Weights of a small GPT-style language model, trained from scratch on English Wikipedia: no biases in attention or MLP.
Each number is 200 + 30 x the weight over its row's rms, rounded and kept within 0 to 999. Layers, rows and columns count from 0. The size before them is the row's rms in percent of the matrix's.

# gate: layer 6 MLP gate, 1344x512, rms 0.089, rows 545-562, columns 384-511
# up: layer 6 MLP up, 1344x512, rms 0.0974, rows 545-562, columns 384-511
# down: layer 6 MLP down (transposed), 1344x512, rms 0.0846, rows 545-562, columns 384-511
gate545,104,185,181,212,170,193,217,238,180,176,244,251,143,199,182,185,161,119,214,217,161,199,173,211,263,228,176,224,233,112,152,210,217,176,221,141,158,259,202,189,235,188,177,207,203,183,223,168,165,192,192,209,231,178,170,182,206,277,233,229,166,196,255,204,195,181,212,188,186,215,244,233,223,185,198,215,217,187,171,173,191,152,195,182,267,162,208,214,239,179,253,151,159,200,207,207,161,166,257,164,212,189,198,230,215,198,170,200,231,233,229,239,222,214,222,222,209,189,200,282,158,164,234,202,250,142,190,223,195
up545,103,202,266,124,160,249,219,222,215,181,290,232,165,271,169,181,154,214,188,157,246,158,192,195,241,192,219,225,173,270,213,229,166,160,145,224,175,224,201,227,198,213,182,156,193,174,199,210,206,219,220,152,172,181,193,235,206,200,210,135,178,158,185,196,232,204,216,179,158,219,216,187,196,155,189,236,206,172,256,179,158,194,209,241,245,238,225,177,228,196,118,135,209,191,250,188,208,166,165,195,203,186,162,209,222,191,226,157,159,208,151,155,247,247,223,217,195,196,228,173,148,200,191,203,170,184,193,233,198
down545,104,225,250,167,171,192,177,170,190,171,143,171,252,226,171,251,175,155,144,221,271,209,247,159,208,208,215,210,177,193,215,232,218,207,190,179,196,200,192,202,243,185,182,192,185,218,145,148,194,185,267,231,205,265,247,189,194,194,212,200,176,258,238,151,227,216,166,185,256,199,196,175,221,212,210,212,156,193,206,217,211,206,199,160,247,246,177,190,202,171,172,184,203,236,153,187,139,261,200,154,236,198,183,185,197,239,211,165,285,222,156,256,175,207,247,168,129,195,212,174,224,215,197,217,235,222,251,196,159
gate546,100,161,227,180,159,237,239,184,250,149,228,170,228,195,205,236,243,187,242,227,178,220,176,197,230,188,198,188,179,183,275,151,194,150,219,251,188,216,218,190,256,155,231,209,216,213,129,199,218,180,187,199,183,204,238,180,166,171,196,190,198,255,156,176,211,233,201,192,216,179,182,205,171,190,215,199,160,238,177,139,212,226,195,190,203,202,230,208,228,174,232,240,226,236,164,267,214,157,186,213,245,195,255,185,185,210,185,184,202,206,236,240,221,192,230,192,262,239,217,139,148,177,171,187,233,143,156,186,173
up546,102,168,203,129,208,203,197,194,202,166,224,185,235,238,175,191,216,179,196,212,168,198,207,225,217,243,224,238,281,166,194,173,206,172,215,214,231,201,203,190,205,148,177,223,175,194,205,177,181,209,171,193,227,215,215,188,159,166,172,213,212,249,229,208,197,244,204,175,177,220,231,201,169,153,198,230,191,222,202,196,205,219,173,186,168,261,225,194,234,200,201,268,164,206,178,235,239,211,249,181,188,208,242,180,244,200,217,210,180,237,230,254,215,167,187,182,160,210,152,157,189,222,176,173,209,185,170,180,198
down546,099,163,254,234,185,228,178,234,159,235,208,177,250,141,213,199,200,198,249,201,244,214,192,156,185,201,167,180,238,200,186,235,194,199,170,183,225,219,181,199,142,183,149,188,210,225,154,180,244,150,182,188,177,191,211,172,174,200,268,208,163,194,242,222,230,185,208,194,205,178,255,142,237,167,169,170,174,222,187,220,201,171,182,197,174,292,201,178,201,182,228,226,193,246,121,193,220,230,229,231,217,228,255,232,145,183,157,233,214,191,237,232,241,203,214,212,141,203,149,163,204,202,200,181,215,151,210,169,161
gate547,097,167,218,232,249,215,153,246,247,251,212,188,154,189,214,197,191,226,169,255,213,209,129,201,177,203,180,205,146,196,138,194,200,184,213,204,231,200,216,189,224,223,282,218,148,188,197,189,211,189,193,234,250,252,199,210,204,226,193,222,207,208,196,240,199,236,212,160,178,212,187,152,227,182,223,133,153,176,206,194,183,193,195,285,214,194,223,228,260,157,221,272,190,190,195,215,149,248,128,193,176,194,217,214,250,198,210,233,145,215,225,183,222,229,173,236,206,220,190,226,206,212,174,145,210,192,221,182,196
up547,100,166,198,199,183,215,204,141,180,167,200,195,233,223,210,269,240,242,186,148,229,237,198,250,129,223,208,199,167,214,235,172,149,202,184,187,186,147,242,176,211,253,206,250,153,230,234,192,161,201,214,178,204,191,197,227,119,194,133,195,150,213,268,236,212,176,139,169,259,149,197,158,125,174,231,211,234,185,171,197,131,197,223,243,230,248,145,144,213,199,174,159,177,172,183,244,174,209,182,230,127,187,168,209,220,238,213,224,233,229,195,150,221,205,173,205,195,178,160,198,234,252,173,154,167,141,172,185,224
down547,095,246,212,188,196,175,176,168,176,223,223,194,217,195,235,184,198,210,175,221,185,127,220,194,213,177,210,163,181,216,220,191,206,257,242,210,194,184,204,197,226,151,215,148,169,160,93,211,154,237,204,170,229,182,252,172,246,183,209,232,218,235,193,224,196,246,209,207,208,191,166,255,161,184,214,172,196,231,191,235,181,156,184,167,89,168,160,194,167,208,262,155,206,228,186,216,181,223,182,231,220,202,244,220,153,217,242,199,227,181,235,142,171,213,239,254,175,192,202,190,218,188,194,218,203,187,255,178,174
gate548,098,222,245,199,203,203,193,194,209,214,229,230,196,179,199,240,258,180,185,214,221,166,170,190,171,238,193,212,206,198,233,210,215,153,196,202,186,252,204,168,205,254,172,215,217,244,238,185,228,267,147,161,231,201,165,166,201,176,167,201,194,173,192,195,184,189,186,265,198,163,208,223,168,208,239,221,194,145,251,229,214,188,168,175,179,196,203,174,198,206,252,196,223,204,242,239,183,218,210,268,233,202,166,223,155,174,195,183,178,184,173,151,189,162,167,215,149,202,220,172,217,223,232,187,201,206,279,201,177
up548,097,214,221,154,205,209,179,258,238,160,247,201,180,194,175,202,199,200,185,232,207,200,210,140,185,223,300,211,241,165,172,226,199,206,188,174,175,208,234,197,171,202,164,171,245,247,117,232,184,184,190,143,237,224,185,216,181,141,160,180,234,234,177,229,208,245,166,202,247,159,141,134,196,226,210,183,215,133,182,184,267,217,140,195,194,207,245,190,215,184,174,197,228,207,223,201,158,187,226,216,197,171,218,228,115,192,236,242,230,210,183,209,174,155,203,182,196,162,164,183,186,240,212,135,175,183,212,157,178
down548,097,197,206,220,216,249,184,201,185,221,244,273,176,224,222,237,240,228,192,205,185,182,217,227,241,230,163,157,242,257,187,210,231,170,191,165,181,250,226,214,185,128,173,158,224,201,222,185,242,162,193,222,171,196,199,223,246,204,206,248,209,221,245,212,209,214,233,222,178,169,224,222,165,234,192,210,281,267,262,143,221,182,217,215,189,145,255,196,186,217,190,140,229,215,208,209,235,197,206,155,197,279,225,179,237,208,248,195,215,232,169,217,231,185,175,175,156,151,198,219,196,189,186,198,175,151,207,227,212
gate549,095,170,144,186,226,164,113,191,191,185,239,211,185,164,219,169,195,166,230,178,189,143,195,162,214,189,222,270,153,214,188,189,201,199,201,217,131,212,262,200,268,144,140,206,233,238,195,252,162,200,159,191,172,218,207,191,195,227,232,225,189,255,216,236,180,184,180,223,202,201,198,190,217,188,187,191,212,218,185,179,195,213,159,161,150,198,189,183,164,196,190,201,227,249,140,171,201,229,190,177,174,214,236,241,224,202,177,232,169,202,208,143,225,250,236,230,153,195,200,239,183,189,215,209,219,187,164,194,185
up549,100,230,150,215,220,188,221,189,166,159,217,239,256,215,172,228,172,202,162,231,191,182,182,206,227,188,195,214,257,182,194,182,233,154,218,170,144,215,237,207,133,159,236,148,201,162,144,228,194,170,170,204,181,249,229,169,155,193,224,185,213,188,207,190,188,208,185,162,190,224,204,244,204,185,221,194,246,235,209,215,174,189,166,129,195,207,223,203,236,171,192,221,173,139,227,167,262,197,230,177,219,117,176,133,229,187,172,133,179,209,212,234,217,192,173,233,161,219,205,237,167,217,204,187,167,239,186,196,239
down549,100,227,185,205,180,145,209,222,253,194,159,216,174,198,245,202,179,220,227,203,205,206,192,265,172,204,181,195,160,217,232,140,175,153,198,172,156,161,194,214,175,210,228,149,191,192,242,262,207,195,184,219,189,202,190,181,196,229,199,236,247,240,229,184,220,193,231,170,186,171,225,237,172,187,222,213,174,208,195,215,241,241,192,195,165,206,195,176,210,191,235,183,218,203,191,161,170,178,180,194,186,145,222,259,212,189,159,187,221,227,229,205,184,195,237,214,220,203,182,192,201,177,223,229,212,162,188,243,234
gate550,093,205,207,186,232,167,218,165,208,264,204,222,175,227,221,207,152,159,148,212,241,228,202,198,184,225,195,262,241,149,179,180,192,191,208,203,201,198,201,230,181,210,222,223,213,213,271,185,246,194,242,249,146,202,201,242,189,245,259,225,204,149,252,196,200,194,189,162,230,211,235,174,228,185,237,195,213,184,186,192,182,208,209,203,188,204,231,214,226,158,240,276,250,166,180,176,166,196,227,196,187,188,186,162,184,207,216,220,203,221,271,250,155,181,226,215,223,201,198,179,228,186,244,202,222,199,172,136,217
up550,093,188,219,182,168,181,206,220,266,200,222,170,257,226,147,179,238,205,239,175,213,232,248,182,222,240,175,183,251,202,203,212,191,208,214,182,214,193,213,266,206,164,156,211,166,155,168,231,209,206,149,237,194,248,163,178,202,204,219,208,184,208,135,247,197,229,215,189,197,212,242,268,203,175,199,226,161,205,227,210,239,174,234,182,194,213,222,206,146,170,141,188,196,240,225,238,163,192,200,198,182,183,236,181,224,176,204,201,133,244,196,227,208,204,138,139,283,200,187,179,237,140,158,235,157,208,237,186,187
down550,099,136,147,149,177,223,200,250,194,210,224,222,206,201,196,162,225,213,247,190,188,179,170,189,160,225,230,209,236,160,190,221,189,248,196,132,159,210,183,218,153,210,190,240,228,176,103,185,240,214,202,178,228,241,184,208,259,162,238,226,196,190,234,224,195,187,201,215,175,160,171,222,199,174,254,239,252,207,174,165,215,250,196,183,188,238,238,206,248,215,187,165,217,205,214,204,242,189,248,209,215,175,179,189,170,214,162,170,144,133,197,217,190,127,201,232,178,183,211,213,177,174,199,256,201,111,170,219,179
gate551,104,229,162,170,197,194,178,172,169,171,235,220,184,165,226,179,194,192,183,206,211,209,143,212,229,239,187,183,198,222,170,172,177,241,192,179,168,167,200,201,205,221,236,247,196,213,230,170,180,203,142,145,279,138,240,166,159,223,148,266,210,211,156,261,166,244,205,194,184,201,152,165,231,208,195,199,199,255,174,241,183,231,186,201,167,189,214,181,191,156,163,235,175,177,210,248,182,236,155,173,247,197,224,197,185,209,207,210,238,206,147,235,199,172,216,207,206,203,171,225,178,213,225,162,227,195,248,195,181
up551,104,212,247,183,226,212,205,183,176,217,163,183,205,187,249,170,224,151,229,186,194,192,203,225,248,221,199,139,239,195,217,202,204,218,222,151,203,259,192,261,235,195,216,200,181,226,172,223,163,237,176,138,179,195,202,220,239,190,168,218,203,190,174,152,209,143,150,162,207,181,212,174,166,199,248,204,159,266,213,187,211,170,220,201,117,191,245,209,255,218,187,211,231,219,160,230,189,226,184,205,195,197,181,259,196,220,221,246,243,227,211,149,152,227,207,200,198,155,172,225,224,199,181,226,165,191,147,208,175
down551,105,208,179,266,214,215,185,205,162,226,167,231,221,201,129,182,185,169,166,135,189,249,215,162,144,191,209,142,201,193,206,141,181,186,219,181,217,199,261,171,213,181,166,208,188,188,168,242,181,199,219,136,211,197,224,189,171,253,240,201,231,221,211,223,189,169,180,175,231,233,276,234,194,198,219,220,242,241,213,186,162,191,235,196,222,169,189,196,170,201,136,209,220,164,190,186,234,200,202,187,242,216,195,153,183,228,170,234,125,247,182,172,229,257,211,195,181,176,172,194,226,223,231,273,216,264,206,228,169
gate552,100,211,149,233,206,208,188,218,207,155,187,188,199,203,247,222,199,184,183,174,189,232,308,192,199,207,208,201,192,161,221,197,163,230,242,200,207,215,173,206,265,158,230,210,140,184,161,206,223,204,218,225,266,140,207,204,218,229,116,214,255,225,207,271,209,190,223,192,186,219,218,237,172,175,217,165,215,204,225,197,167,193,161,215,237,220,210,221,147,175,184,197,214,197,204,151,212,221,215,171,193,210,195,245,199,232,221,208,127,218,211,234,219,192,239,234,201,140,233,238,192,199,185,164,182,145,226,223,226
up552,087,155,234,182,216,211,188,237,219,222,228,226,246,176,177,208,204,204,217,202,232,221,142,168,147,211,135,183,241,193,232,230,261,168,179,213,178,191,192,188,134,194,209,237,254,197,170,189,240,211,230,192,108,280,215,270,168,221,214,135,167,218,191,206,191,224,173,182,200,168,181,210,203,225,213,203,188,203,209,203,169,240,205,179,186,215,178,163,224,243,212,184,196,151,170,155,157,174,197,202,182,203,167,228,202,176,217,158,242,199,198,198,208,231,171,161,231,189,194,150,212,195,176,229,218,196,150,235,179
down552,099,227,157,202,198,165,199,190,197,168,213,200,220,252,263,163,233,191,236,195,192,171,250,214,199,204,194,169,212,197,158,190,200,211,214,195,240,216,191,182,225,187,204,210,185,190,68,196,135,237,196,229,250,117,188,198,243,179,134,209,213,208,159,210,194,184,210,207,151,188,177,191,166,254,242,210,234,196,223,136,210,170,114,229,238,174,237,201,145,188,153,180,224,203,221,218,250,189,226,177,199,207,242,214,197,207,200,183,207,209,225,201,241,208,207,225,197,182,239,235,194,194,202,165,197,191,231,165,204
gate553,102,174,162,155,203,153,178,178,208,221,169,195,177,228,164,200,204,192,218,192,248,254,187,221,178,201,245,196,217,227,168,246,174,225,189,194,198,147,180,203,167,281,221,263,225,230,190,178,193,214,219,225,172,154,91,182,222,200,177,214,191,262,197,228,183,163,239,251,148,212,212,230,260,214,232,169,95,267,232,177,229,227,187,205,176,242,253,217,181,204,214,195,250,253,174,216,239,197,258,230,202,203,179,180,177,232,259,191,158,191,190,172,244,230,171,200,225,139,165,251,249,198,190,218,236,219,239,204,217
up553,098,161,193,166,191,191,162,207,203,215,193,223,223,169,182,188,199,171,140,157,150,279,197,129,218,184,196,263,183,230,233,264,199,173,191,225,170,188,217,168,236,205,185,172,210,229,220,179,146,214,189,186,182,189,197,207,192,180,183,203,226,196,199,160,189,202,189,188,224,216,189,164,211,186,195,242,162,205,233,273,137,231,177,184,182,143,243,175,218,260,179,217,165,218,177,184,197,181,189,160,172,225,213,238,205,255,246,194,239,238,253,214,189,229,194,186,193,146,221,172,173,218,197,183,162,274,128,192,206
down553,102,164,141,227,192,161,198,200,165,188,193,189,212,190,183,180,281,172,201,174,206,261,189,152,167,212,167,215,204,204,165,182,218,259,207,149,195,197,211,203,189,192,168,166,226,188,71,155,189,196,234,215,195,158,232,190,136,207,180,249,204,162,196,176,203,177,247,169,250,222,180,176,198,174,219,220,190,252,233,227,169,269,143,163,177,187,137,176,179,187,238,273,158,166,208,179,187,199,217,200,206,190,205,200,207,192,221,188,153,211,222,161,187,193,172,178,214,201,192,154,225,211,149,168,141,191,205,176,182
gate554,095,195,205,161,222,203,198,184,248,247,192,174,159,197,242,186,171,146,203,236,191,247,173,233,207,207,270,202,208,210,189,220,190,166,197,202,232,166,172,186,198,200,178,229,195,209,192,187,226,191,182,227,192,189,223,211,260,167,172,207,210,203,209,202,192,163,151,150,206,198,200,206,249,220,190,140,243,144,284,192,184,223,207,246,213,220,151,196,206,215,202,181,265,197,240,193,216,206,211,183,183,135,228,177,185,210,226,171,190,184,211,199,232,254,222,201,189,240,193,251,167,216,212,209,211,211,190,227,157
up554,099,209,190,189,233,226,160,185,186,180,201,249,155,139,208,231,181,176,157,217,174,177,181,188,224,253,184,151,181,131,224,174,219,186,164,240,172,217,256,203,167,221,190,243,173,217,172,155,173,242,181,218,222,205,268,171,163,231,114,227,235,140,210,204,213,187,199,179,203,197,169,187,196,241,178,210,216,155,174,165,183,227,207,166,217,252,207,150,213,220,195,192,218,220,202,261,216,185,205,161,245,221,178,226,198,164,144,181,200,188,189,156,205,218,196,218,169,191,194,189,183,271,248,205,150,180,169,198,189
down554,101,201,212,177,233,192,245,215,211,219,255,207,247,230,153,192,155,222,176,191,228,205,201,234,242,187,213,181,221,169,201,249,198,181,202,303,179,176,198,242,182,133,239,237,180,209,284,178,114,296,228,191,217,239,188,210,216,240,174,237,277,165,192,200,188,189,170,197,206,207,134,179,184,212,186,232,203,187,156,210,151,181,215,182,213,193,172,193,162,197,150,193,218,212,219,223,206,189,180,162,230,213,203,207,203,222,194,215,208,202,213,182,219,175,193,249,234,196,131,147,188,282,195,239,223,137,173,251,225
gate555,105,175,119,238,219,202,181,201,152,259,199,193,157,224,250,183,171,263,237,158,183,221,150,219,229,178,189,175,203,215,208,153,232,249,194,201,195,205,247,135,162,168,195,209,230,193,199,119,197,159,206,205,238,143,217,214,255,226,257,136,193,177,192,201,184,221,185,198,174,176,197,135,185,226,192,172,177,214,216,175,223,187,281,168,196,230,243,217,204,186,146,220,171,186,199,182,192,202,212,210,183,229,136,277,199,158,196,242,164,176,198,186,202,192,232,286,214,174,193,263,215,209,155,191,211,198,195,209,162
up555,103,189,161,221,194,190,193,219,254,173,179,169,182,200,185,177,206,124,208,207,187,220,221,201,211,196,189,209,205,187,216,206,217,193,162,202,198,225,204,202,179,240,216,194,260,181,176,176,165,199,257,182,197,240,206,202,200,205,204,214,205,142,204,228,203,197,256,185,175,189,226,153,152,193,208,236,224,190,192,223,210,189,239,229,162,111,204,219,218,256,160,209,245,205,174,218,176,184,247,214,189,205,201,164,220,199,233,190,175,261,185,231,198,209,230,234,167,168,183,224,211,209,138,203,178,210,197,220,229
down555,103,200,157,135,200,193,194,215,208,128,203,190,207,234,167,219,202,198,243,177,192,149,225,213,164,168,176,234,206,141,206,156,219,194,203,210,198,178,246,211,162,223,189,190,231,162,181,188,190,246,241,215,168,220,229,208,211,204,242,227,197,222,212,261,208,203,201,162,213,195,246,165,161,234,185,209,193,172,184,193,195,228,169,207,184,202,275,249,195,204,169,180,284,184,208,192,202,205,266,159,214,195,198,218,164,210,242,186,221,237,162,219,237,195,207,264,189,173,198,201,224,176,188,172,234,167,231,206,202
gate556,097,218,218,174,199,206,220,199,204,190,200,196,148,259,192,186,187,198,245,246,241,220,205,231,225,208,234,202,230,220,196,253,217,202,208,159,183,199,131,177,246,265,161,247,199,210,222,207,185,208,154,184,244,184,152,164,229,186,198,221,121,224,235,202,125,222,221,164,212,188,170,213,187,161,173,237,212,186,223,190,242,212,240,218,209,217,259,150,174,140,123,238,198,183,145,217,220,253,181,209,199,184,197,213,188,218,234,243,190,155,174,251,159,168,203,252,244,259,189,179,187,170,172,226,198,214,208,185,176
up556,101,223,210,237,225,241,227,185,205,227,150,173,193,210,201,191,177,156,171,142,230,149,215,139,221,167,200,225,202,157,172,245,210,217,180,224,214,158,165,235,140,191,194,176,157,137,234,182,225,160,131,158,175,170,194,267,195,236,217,260,203,152,219,165,180,252,201,179,216,228,205,257,210,199,237,204,197,229,196,232,217,205,230,195,176,222,220,234,216,209,169,274,190,209,178,187,164,230,164,249,246,214,188,176,187,199,195,143,230,188,160,185,191,254,248,239,193,187,184,228,198,226,214,185,224,201,143,246,163
down556,099,221,131,208,189,210,171,192,163,195,201,218,192,193,178,215,225,223,183,220,189,214,197,199,195,178,209,208,213,212,199,200,207,241,214,245,192,274,185,261,270,168,163,230,186,155,229,151,145,250,205,207,176,213,191,192,254,191,138,163,181,260,151,231,206,220,193,183,205,210,189,161,281,192,228,179,208,191,241,188,181,157,175,227,194,172,205,156,161,180,180,101,221,163,206,195,210,176,191,197,208,197,185,189,241,210,222,225,232,209,236,271,226,195,210,229,150,185,198,206,221,145,129,184,176,199,238,206,224
gate557,097,205,217,202,158,170,167,181,229,233,163,181,174,201,216,211,217,218,245,157,126,202,193,195,159,194,185,149,173,199,190,194,210,208,238,212,197,214,214,209,238,171,208,160,216,188,195,185,190,199,192,179,209,172,207,161,221,198,158,197,258,203,248,238,184,200,193,216,235,190,210,204,151,192,185,145,247,195,209,202,203,203,225,183,214,222,163,150,239,243,223,203,194,175,198,226,186,197,176,211,206,168,278,170,159,235,193,224,225,242,198,193,214,223,200,181,179,181,183,214,204,219,193,212,188,212,235,170,163
up557,099,183,171,225,168,219,206,173,211,232,161,196,216,216,250,158,204,234,188,173,146,194,224,188,178,210,194,199,231,217,256,176,153,223,168,179,238,220,212,204,183,196,185,192,200,186,210,187,201,214,216,232,258,221,252,191,203,219,176,216,214,142,192,144,164,201,221,167,214,150,258,212,203,218,224,157,217,218,210,229,197,180,197,225,216,212,194,196,208,173,175,173,183,167,152,185,203,175,237,186,200,233,176,160,208,215,141,214,223,244,202,175,164,213,271,149,235,184,194,155,243,172,157,165,234,195,245,199,209
down557,101,233,233,219,185,210,228,236,245,238,225,169,191,182,195,195,164,199,225,198,181,201,218,224,222,219,181,215,219,200,208,193,224,200,134,185,200,247,153,214,169,218,218,147,217,177,265,178,174,214,175,139,221,170,208,245,140,180,212,172,184,218,210,226,224,228,217,148,203,173,206,214,161,161,132,236,231,179,212,197,204,195,160,187,218,177,186,222,139,167,176,236,151,126,239,207,206,185,215,163,216,252,213,216,175,158,156,205,183,198,184,258,167,192,249,183,206,208,195,215,184,177,234,163,214,148,246,203,207
gate558,099,209,185,191,185,186,223,190,197,218,163,250,189,180,201,208,273,273,193,189,219,173,204,202,255,166,215,173,190,199,238,186,184,171,211,188,274,205,250,219,185,232,189,174,228,233,207,196,142,228,238,229,215,177,196,206,166,205,157,155,177,188,224,201,154,197,250,167,191,172,234,222,249,196,169,223,242,192,218,154,204,221,116,219,167,179,195,210,206,211,199,201,216,167,250,180,224,169,209,161,181,245,195,169,187,201,161,187,147,259,212,211,164,201,211,215,201,197,204,192,217,156,164,250,148,223,182,211,218
up558,099,204,174,211,251,120,220,176,239,211,202,190,185,155,216,234,159,210,216,212,171,168,175,211,214,222,140,215,198,219,219,204,212,219,153,222,135,206,187,205,230,236,232,203,250,234,233,248,195,160,192,227,250,212,163,186,149,207,196,214,198,197,223,180,183,197,224,186,185,187,181,228,256,187,223,192,270,192,177,205,160,212,216,166,222,189,201,250,176,195,224,144,137,193,181,227,175,220,153,212,189,150,158,204,210,204,185,203,143,207,239,253,211,209,202,233,169,254,173,201,169,224,233,204,180,224,199,282,217
down558,094,195,220,186,233,202,192,227,217,223,176,211,203,139,161,176,165,188,252,215,212,191,183,201,179,161,232,154,213,181,204,192,244,177,230,185,178,179,163,193,248,252,199,181,199,221,84,214,164,191,234,159,195,185,195,136,166,200,169,152,180,159,238,188,180,197,284,184,220,200,245,232,176,179,146,211,264,173,183,222,241,237,201,206,162,184,204,237,216,179,212,211,197,220,196,215,162,263,220,159,263,179,210,257,205,222,194,209,191,193,194,192,157,160,202,241,194,222,173,198,218,194,220,268,211,170,226,232,239
gate559,096,186,186,226,215,226,183,185,197,196,252,197,239,228,201,130,189,176,207,187,194,180,245,158,209,196,187,234,230,231,228,219,174,177,176,231,221,202,177,173,197,200,162,173,167,146,166,181,239,204,203,159,226,213,243,154,238,251,203,188,220,175,181,148,211,215,224,215,199,203,202,227,149,220,261,202,245,205,215,214,151,233,180,227,174,207,185,188,157,173,173,257,193,220,203,255,202,195,167,162,176,263,187,182,199,137,157,159,217,168,211,236,218,209,163,212,188,212,242,195,210,190,217,192,195,171,231,194,146
up559,098,195,241,196,230,211,243,256,204,262,204,181,154,162,143,213,209,220,208,228,218,175,136,188,177,191,201,233,204,179,224,213,204,229,192,222,217,214,230,235,212,204,242,231,220,161,231,176,214,275,191,195,233,206,152,225,185,167,222,198,217,172,214,201,217,232,175,191,201,219,162,217,245,216,233,180,246,179,202,233,217,216,198,179,211,182,154,211,226,163,220,176,199,201,263,210,160,244,229,239,225,198,168,171,182,209,196,224,173,196,178,229,152,190,174,204,138,223,282,232,182,217,179,158,172,138,207,189,216
down559,097,193,135,218,192,239,172,197,182,179,158,218,226,203,238,230,129,210,198,172,227,168,233,146,243,213,179,189,208,183,171,209,181,194,223,247,216,208,210,182,210,235,178,209,211,213,87,124,247,169,228,200,244,204,136,239,204,200,161,177,182,194,175,198,219,144,242,241,163,180,247,260,206,144,184,211,192,215,223,187,235,208,201,196,222,209,217,201,166,237,196,166,208,198,186,219,203,225,179,153,205,216,204,206,172,205,203,190,207,163,221,156,193,179,223,167,259,204,231,192,196,248,169,210,179,173,164,162,269
gate560,098,198,162,249,164,233,153,147,189,231,191,145,208,179,180,201,191,232,201,169,256,210,235,197,219,236,232,222,228,179,216,233,237,236,189,216,192,185,172,199,181,189,185,191,222,216,205,204,219,225,189,165,143,246,166,197,163,155,168,172,168,216,233,217,173,209,233,243,206,166,168,193,204,184,159,227,181,203,233,208,231,143,232,186,250,124,203,208,236,159,156,219,185,196,212,249,243,178,196,176,236,133,204,217,178,168,162,213,172,168,215,212,183,185,196,237,162,231,184,200,238,233,145,206,222,208,194,201,256
up560,101,197,162,227,195,184,169,210,176,266,167,225,187,196,144,177,250,200,211,233,213,168,196,196,222,220,199,203,190,144,196,212,209,202,199,223,204,217,190,194,252,209,232,224,170,194,205,184,188,175,183,178,259,187,207,235,200,177,198,207,176,196,228,213,209,201,176,182,169,207,209,166,207,198,189,234,175,196,239,183,216,190,175,246,193,175,163,188,162,169,205,223,209,172,157,243,188,161,192,132,231,225,239,186,198,220,203,234,206,205,161,180,163,214,210,238,232,211,227,179,198,247,215,207,180,122,210,186,203
down560,100,201,184,256,204,195,225,237,228,224,208,202,138,230,204,171,187,164,153,173,210,190,235,257,210,225,157,211,210,204,193,231,243,209,145,175,203,223,192,214,194,201,276,166,211,146,230,197,164,233,181,209,244,165,180,139,176,224,189,239,220,159,199,221,207,186,189,180,219,161,170,145,170,158,186,174,225,147,194,212,191,215,156,149,192,138,169,191,225,212,218,189,201,212,209,263,183,208,197,263,206,248,198,178,178,213,181,210,230,245,222,223,188,179,192,198,200,206,202,180,213,169,203,225,217,150,180,182,249
gate561,096,233,216,237,197,208,173,204,155,216,184,235,144,258,157,221,235,206,149,152,208,191,171,207,240,184,194,216,232,175,212,190,203,202,187,192,205,155,235,165,210,151,152,136,231,177,228,195,216,170,188,184,174,182,213,186,212,178,243,224,179,180,246,191,176,173,217,258,222,154,149,135,204,200,200,115,265,214,178,192,205,168,230,204,213,197,183,216,172,176,206,228,172,225,237,264,178,141,211,212,205,272,213,227,208,193,200,187,211,209,208,161,259,195,191,184,240,173,213,187,147,165,194,212,216,165,174,222,233
up561,107,278,222,214,218,171,209,200,168,226,164,240,254,180,174,203,197,214,184,210,208,220,240,182,175,217,200,219,222,157,225,224,199,185,142,198,182,189,219,223,207,167,190,196,164,176,185,154,193,256,201,207,159,147,178,218,170,243,202,180,211,201,210,160,185,182,238,164,187,175,217,177,180,220,189,196,225,191,209,203,238,216,207,217,253,247,228,146,177,198,224,185,188,199,222,234,158,213,217,174,162,170,207,190,202,146,208,208,184,215,212,256,207,211,170,201,228,215,241,194,136,224,182,223,210,228,178,234,245
down561,107,197,209,158,206,223,186,234,197,205,146,228,187,220,186,171,229,233,239,200,194,211,232,208,216,201,190,244,199,188,201,183,146,185,155,144,191,200,216,254,189,193,220,250,276,151,294,257,121,167,261,170,220,188,203,222,191,194,199,156,257,229,237,204,123,193,202,223,217,147,270,175,216,228,220,230,234,215,185,175,256,185,202,198,225,234,204,192,222,237,223,180,185,241,169,186,192,202,222,244,116,194,167,211,214,165,186,161,183,168,170,235,180,166,211,176,268,176,192,196,199,152,212,159,192,195,229,191,257
gate562,097,244,186,231,185,189,220,211,202,149,229,184,208,200,205,248,212,205,178,231,219,250,186,142,229,191,200,261,258,208,174,182,169,162,198,203,210,208,248,276,216,190,170,194,189,158,220,215,228,199,216,222,150,157,210,220,215,190,266,161,172,194,147,205,218,148,185,190,238,229,205,173,188,137,201,236,241,203,180,203,157,171,246,158,205,170,211,246,214,182,200,196,148,181,241,195,193,143,215,193,208,216,211,214,184,163,197,238,160,179,198,221,158,254,189,168,217,187,202,181,143,151,226,197,141,189,211,179,121
up562,097,185,214,189,208,199,201,178,168,218,198,226,237,191,190,191,176,171,194,201,192,196,182,218,196,238,223,198,212,161,207,183,209,218,225,233,176,168,236,239,166,232,203,230,207,212,207,194,203,190,221,152,168,149,210,142,198,196,162,207,189,222,185,216,243,191,200,110,155,204,177,238,150,270,203,218,225,183,190,228,163,198,204,194,258,161,192,263,149,192,220,203,210,202,200,215,237,145,187,199,217,198,205,201,205,220,227,245,236,233,195,204,175,168,199,196,265,180,193,157,185,161,253,217,220,175,205,253,193
down562,099,243,143,216,210,249,177,267,203,179,183,224,198,218,252,241,190,220,254,180,201,168,145,276,211,211,221,242,177,207,245,224,255,176,211,241,211,210,196,209,207,197,201,174,229,183,243,174,194,191,222,218,261,182,155,160,161,182,189,257,139,263,231,254,193,207,231,150,150,200,175,199,165,185,170,215,154,220,228,222,198,179,252,182,170,251,181,138,171,245,220,183,204,225,177,217,230,190,176,201,186,181,183,206,236,220,252,187,232,223,187,213,211,196,204,241,178,157,176,181,166,149,201,230,257,193,152,229,189